config.toml
n_head = 6
n_kv_head = 6
activation = "squared_relu"
rope_fraction = 1.0
tie_embeddings = false
init_std_up = 0.0546
lr = 0.00124
lr_head = 0.00734
warmup_steps = 226
decay_shape = "linear"
Each number is 128 + 32 x the weight over the matrix's rms, rounded and kept within 0 to 255. Layers, rows and columns count from 0.

# layer 8 MLP down (transposed), 1152x384, rms 0.0999, rows 344-390, columns 224-255
[[146 217 104 119 107 130  95 128 124 177 157 124 119 154 101 128 132 126 164 110 106  64  95  81 185 135  75 137  87 162 109 133]
 [126 161  51  95 167 130 115  65 135 155 105 137 121 110 133 109 154 160 169 136 113 116 120 131 105  95 131  94 131 161  88  69]
 [122 117 105 128 117 188  44 119 100  97 143 114  95  94 131 153  71 171 115 108 139 108 118 127 102 193 123 121  96 122 155 132]
 [135 120 126 121 142  87 140 108 125 153  61 147 160 182  76 123  88 149  97  72 205  94 132 153  94 122 145 138  55  53 108 156]
 [175 140 120  52 147 119 123 158  98 129  74 198 137 122 105 155 142  97  62 107  77 103 112 159  71 109 129 194 154 124 122  64]
 [133 135 121 103 132 128 158 167 114 158  63 192 105 154  90 149 105 211 141  72 103  79 143 147 125 126 161 107 121 127 122 129]
 [112 138 128 156 126  98 122 120 126 177 116 132  67 145 136 142 122 120 191 125  83  85 121 138 150 138 142 123  98  93 151 135]
 [143 132 140 137 150 164 133 125 102  94 111 136 115 113 144 111 109 140 116  89 135 175 174 125  89  92  69 143 100 138  61 133]
 [122  94  59 119 144 116 213 129 163 187 143 164 176 149 140 108 182  98 160 119  83  93 164 197 141 169  99 152 112 140 110 115]
 [ 76 139 153 116 110 119  71 146  93  67  93 169 114 146 153 126  92 147  87 164 172 131 177  97 105 172 127  72 129 104 120  91]
 [157 192  83 124 161  97  96 156 127 153  81 140 109 154 140 154 115  38 158  94 133 116 112  75 113 133 150 102 154 124 136 179]
 [ 62  99 152  55 130  77  46  89 123 147 132  78 115  81 161  72  29  88 181 101 117 158 135 120 195 127 155 168 107 130 127 150]
 [101 130 138 146 118 118 149 191 121  93 109 132 167 166 122 159 144 185 155 133  96 115  73 107 112 160  85 104 129 188 122 136]
 [127 106 112 126 136 189  85  88 161 132  65 168 181 115 139 114 206 103 117  93 132 111 125 130 104 126 114 125 128  91 107 133]
 [117 134 135 125 111 115 115 174 153 136 130 156 110  91  97  95 106 109 169 186  83 129 121  85 110 163 116 153 113 129 131 149]
 [123 105  93 155 124 142 104 164 133 138 135 121  53  54  81 124 144  97 135 111 148 173 147 142 192 167 163 138  84 136 147  90]
 [115  88  98 127 154 152 131 157 138 119 100 116 145 169 169 134 199 146 136 118 132 192 193 106 127 162 110  75  59 116 118  96]
 [106 142 115 147 142 124 133  37 142 140 160 139 115 106 124 164  62 116 162 168 140  88 137 181 145 162 151  76 123  96  92  76]
 [137 110 188 114 122 144 142 132  94  90 121 121 145 163 132 130 141  98 142 142 111 150 114 125 194 120 169  95 170  89 105 176]
 [ 98 114 157 169 148 115 141  82 159 147 136 132 139 129  83 121 136 218 130 100 220 124  53  85 151 136  96 102  54 129 129 124]
 [154 119 108 153  71 155 182 110  78 187 143 127 188 174 140 140 162 115 115 121 158 166 129 161 145 115 142 123 182  57 168 109]
 [145 198  51 175  67 145 109  97 125  86 100 143 154  93 127  94  93  93 141  91 157 164 121 159 156  90 134 108 136 121 115 135]
 [ 84  56 103 169 120 119  99 166 195 124 178  70 181 157  84 162 143 148 142 101 121 131 148 157 133 149 165 139 107  91  98 103]
 [126 127 167 101 157 105 152 179 109 155 147 165 149 114 104 105  76 149 172  66 145 109 170 139 134 105 131 135 135 133 127 156]
 [161  79 160 111 133 110 139 174 127 143 139  85 115 142 139  81 184 131  96 150 121 102 191 143  84 115 156 163 107 148 119 107]
 [ 68 138 141 156 157  97 108  83 161  99 113 139 166  93 123 127 136 119 115 126 128  43  98  87 101  87 173 121  95 137  87 183]
 [ 97 198 143  89 149 118 144 150 151 128 134 132 139 150 152 148 177 150 161 135 191 198  86 170 116 129 118 122 174  82 123 184]
 [129 118 159 164 125  97 130 196 118 215 142 129  98 136  99 189 144 153 149 114  99 158 118 184 127  73 191  78  82 131 186  92]
 [ 99 123  86 102 127 128 154 143 182 120 129  98 111  73  79 141 157 150  69 166  86 121 160 121 114 122  77  91 186 173  83 173]
 [135 176  96 110 128  96 123  97 112 119 143  92 122 119 143 107 105 140  69 134 157 138 115 165 110 165 115 131 162  86 181 170]
 [107  89 132 100  73 140 121 118 123 118 151 106 123 149 102 129 162  84 142  98 115 107 131  61 118 138 109 123 107  92 117 158]
 [116 158  91 141 178 177 146 169 121 171 195 124 191  82 147 124 128 104 101 105 117 146 105 216 111 157 172 161 119  99 128 101]
 [163 107 137 101 153  63 150  99 132  84 156 186 107  86 128 109 147 118 193 210 160  89 184 129 146  89 184 116  87 170 100 164]
 [100 119  99 125  91 136 153 148 180 138 124  79  93  79 111 172  90 133 125 162 139 131  89 118 146 118 150 107 138 140 154  62]
 [123 101 114 146  63 135 165 156 100 172  83 121  82 122 135 165 144 153 162 120 129 149 175 164 198  75 161 144 104 154  86 146]
 [131  91 146 107 164 113 134 104 108 126 132 170 123  95 175  73 135 131 109  76 131 118 187 133 181 156 125  67 121 125 123 216]
 [160  92  86  79 147  67 108  72 124 110 185  29 113 130 103 153  93 112 133 137 114 115  84 119 140 136 107 129  93 154 124 143]
 [161 159 132 123 138 148  89 120  99 124 136 119 117  80 142  94 127 122 134  89 114 107 165 104 106 111 147 109 149 111 134 149]
 [125 135 121 176 108 139 144 136 116 106 161 104  61 136 136 141 129 110 146  61 144 121 106 159 147 146 133 158 150  82 132 139]
 [198  75  94 113 131  95 121 166 164 160 110  98 125 128 143 118 181 149 130 128 147  98 165 121 108 124 110  50 111 100 152 115]
 [ 98  95 127 126 116 144 153 186 143 179 187  67 182 104 128 103 119 143 131  93 148  97 136 165 167 106 132 138 136  78 138 101]
 [131 188 132  65 105 128 143  94 186 149 131 108 177  88 121 114 117  76  83 157 177 129 146 158  87 133  85 195 139 194 122 164]
 [135 144 133 144 176 148 131 154 128 173  83 146 168 102 115 110 129 107 179 163  79 135 130 105 100 128 144 162 159 110  58  97]
 [126  92 111 157 178 110  80 144 166 123 158 100  91 116 109 106 164  87 125 150 152 156 117  76 162 113 117 102 150 107 137 136]
 [111 144 118 108 155 139 116  92 151  95 172 181 143 118 180 159 159 107 181 158 112 185 116 125  95 105 155 119 110 134  88 111]
 [ 72 147 119 118 113 103 111  90 109 163 151 176 113 149 172  91 125 146 130 117  96 138 177 107 137  84 152  99  91  49  92 133]
 [ 82 104 129 105 121 167 151 110  92  89 149  77 137 156 101  97 134 146 102 122 111 163 107 188 134 172 159 145 107 112 139  46]]
# layer 8 MLP up, 1152x384, rms 0.114, rows 345-390, columns 224-255
[[ 51 128 115  90 100 107 142 113  91  76 173 164 104 126 124  94  88  81  96 158 150 141  84 133  84 147 115 116 143 117 161 114]
 [146 137 115 152 175 125 101 108 131 103 113 126 104  80 118 123  81 150 167  80 146 154 113 116 135 102  87 104 125 133 156 135]
 [134  79 115  72 186 120 159 147 106 166 150  89  94  95 115 155 136 116 147  93 125  97 124 150  98 117 151 128 142 131 117 133]
 [138 155  96 147  72 129 175 104 125 101  89 101 106  80  49 135 103 112 114  77 139 102 145 203  71 121 103 148 204 127 115 181]
 [ 83 141 148  74  97  83 209 104 112 143 134 134 108 137  92  96 176 105  89 111 157 149  94 118 135  88 183 107 167 111  98 114]
 [118 104  89 185 162 118 128 148 112 164 131 126  96 128 154 149 108 109 155 104  53  93 128  65  89 144 178 159 163 115   4 177]
 [ 82 128  96 120 128  88 143 157  83 157 109  96  98 131 139 177 136 128  96 107 141 144 134 186 165 191 157 165 135 224 151 128]
 [ 56 120 134 155 148 154 109  63 122 124 129 112  77 128 178 121 131 127 159  94 193  87 115 154 106 116  59 113 100 150  85 117]
 [156  94 141 136 149 127 211  78 137 111 119 123 139 118  89 101  95 142 112 153 114 161  73 153 160 141  96 131 143  98 151 125]
 [100 161 170 136 174  82 130 142 138  88 120 164 147 134 159 121 156  90  56 116 127 113 144 111 191  67 150 127 160 202 134 119]
 [110  80 146 125 171  94 105  53 107 156 108 147 119 101 127 123 101 179 121  74 122 164  87 179 149 100 140  68 129 108  72 133]
 [101 168 144 197 225  96 124 162 106 132  80 121  95 122 119 209 116 122 157 117 156 158 116  43 194  96 113 176 108 185 128 121]
 [131 138 109 168 126  54 186 102 121  88  81 184 133  82  90 133 112 129  88 154 130 124 125  89 135  87  94  82 131 162 139 144]
 [142  73 183 137 128 160 111 127 152 164 126 216 138 119 162 138 126 104  82 101 130 137 113  93  72 129 127 187 154 162 107 172]
 [109 138 106 171 101  58 167 116 109 151 149 153 159 159 135 127 122 115 135  81 134 108 141 148 129 171 154 131 181 121 138 121]
 [159 159 149 149  93 140 141 100 101 160  69 144 154 133 119 171 148 103 135 109 103  89 121 177  72 157 125  89 158 120  89 148]
 [ 85 171 108  92 159  45 120 143 148 196 108 125  90 112  85 129  66 142 120 101 137 109 136 107 125 119 199  99 202 180  76 126]
 [174  69 157 194 124 157 160 154 135 135 103 166 114  93  53 160 169 178 118 122 132 129 125 155 123 146 157 155 121 105 191  59]
 [ 45 129 151 152 136 103  87 135 100 194  95  87 169 129 107 145 110 149  91 112 119  68 114 121 121 147 112 136  77 133 115 173]
 [149 140 179 175 134 135 135 167  35  68 123 135  68  87  70 169 115 106 108 143  85 102 162 149 122 152 156  83 182  87 110 153]
 [150 146 170 218 141 101 134 122 118 138 142 141  79 161  76 127 146 127 138 122 181 121 100 148 169 135  68 118 123  93 112  89]
 [124 126 126 103 107 165 131 132 126 134 104 124 120 119 115 155  93 150  83 132 189  97 130  89 150  72 120  77 165 133 162  98]
 [121 103 163 183 165 103 143 153 129 104  94 134  81 115  91 107 178 160  79 153 126 109 107  84 119 137 129 109 165 154 100 142]
 [126  89 130  81 153 123 155 127  68  67 136 192 122 136 121 108 153 144 122 156 214 120 145  74 150  99 203  52  73  97 153  57]
 [ 72 143  93 126 136  87 171  78 174 120 148 131 102 133 119 105 174 122 106  93 175 117 177  95 139  65 149 148 108 123  93 155]
 [106 161 114 101 113 126 184 169 102 193  99 132 100 119 168 148 129 128 117 160 129  90 102 130  73 154 135 187 143 129  66 100]
 [164 126 156 165 103 105 115 132 173 190 171 107 153 125  68 101 104 115 105 118 160  94 124 127 125 113 149 173 125 108 108 177]
 [137  78 156 184 124  85 141  76 135  88 111 123 121 133 170 119 145 175 151 145 103  99 151  99  67  86 183 129 137 174 119 144]
 [156 151 153 152 105 162 131 154 121 107  67 138 122 126  94  81 151 164 139 125 116 133 129 148 141 181 110 110 123 183 122 173]
 [137  89 123 167 191 118 163 165 120 181 146 131  91  63 104 135 122 125 163 120 125 102 114 122 117  97  97  94 163 137  72 175]
 [120 151  87 169 127 158  97 130 169 154 116 148 101 137 128 140  98 168 101 120 127 114  67 180  67 106  96  93 144  74 128 135]
 [195 140 172 150 153 107 149 142 124 191  84 101  93  92  77  77 117 118 154 202 147 190 109 125 189 105 122 168 141 124 119 218]
 [121 154 118 164 114 137 133 111 133 131 141 195 139 136 130 163 155 130 116  92 134 157 135 119 145 126 130 100 134 131 137 107]
 [126 132 154 183 134 117 142 107 142 138 105 123 108  91 121 118  50 100 145 127 116 129 151  81  73 151  94 154 148 118 112 145]
 [112 169 116 158 146 113 124  78 171 145 128 177 128 103 108 182 164 164 120  84 157 125 152 131 160  94 117 131 121  56 190 177]
 [129 111 137 144 159 105 113  84 118 119 103 151 170 132 106 162 139 128 176 124 200 139 143 128 163 122  95 126  87  86 141 132]
 [138  97 140 122  94 131 141  95 168 127 123 158 149 115 204 136 126 174 123 114  89 134 141  92  84 149 175 149 161  86  90 177]
 [148 133 185 157 142 178 148 123  80  51  59 108 134  74 128 130  64 152 111  85 129 120  80 128 157 117 154 107 168 101  76 134]
 [156 126  98 137 174 143 189 150 139 169 104 124  96  85 154 115 129 173 120 106 196 141 114  91 123  45 109 117 113 143 128 121]
 [129 102 186 113 156 106 148 104 146 110 111  85 149 133 142 127 110 124 106 136 121 131 112 132 155  75 114 101 122 100 136 170]
 [ 98 137 178 161 114  97  89 151 122 120 149 128 142 130  90 130 184 145  37 100  93 147  98 182 158 135 126 141 168 137 137 122]
 [102  73 156 115 214 134 102 157  93 142  84 107 151  82 132 165 158 150 133 102 105  81 122 131 138 137  69 161 107 122  85 164]
 [116 117 150 140 166 102  93 120 110 129 126 114 111  97 153 139 141 119 123 120 113 126 156 143  97 139 143  92 155 164 126  88]
 [135 117 157 116 145 106 133 189 154  92 108 159 158 121 102 131 151  78 121 132 174 137 122 114  97 190 165 112 100 167 148 193]
 [ 70 123 141  70 125 150 111 141  57 168 127 123 139 105  72 147 119 155 156 101 183 117  89  73 135 108 151 143 199 155  92 113]
 [142 178 144 109 125 153 149  63 110 109  98 147 144 107 131  71 118 160 113 118 140 114 123 137 231 163 127 137 107 139  96 169]]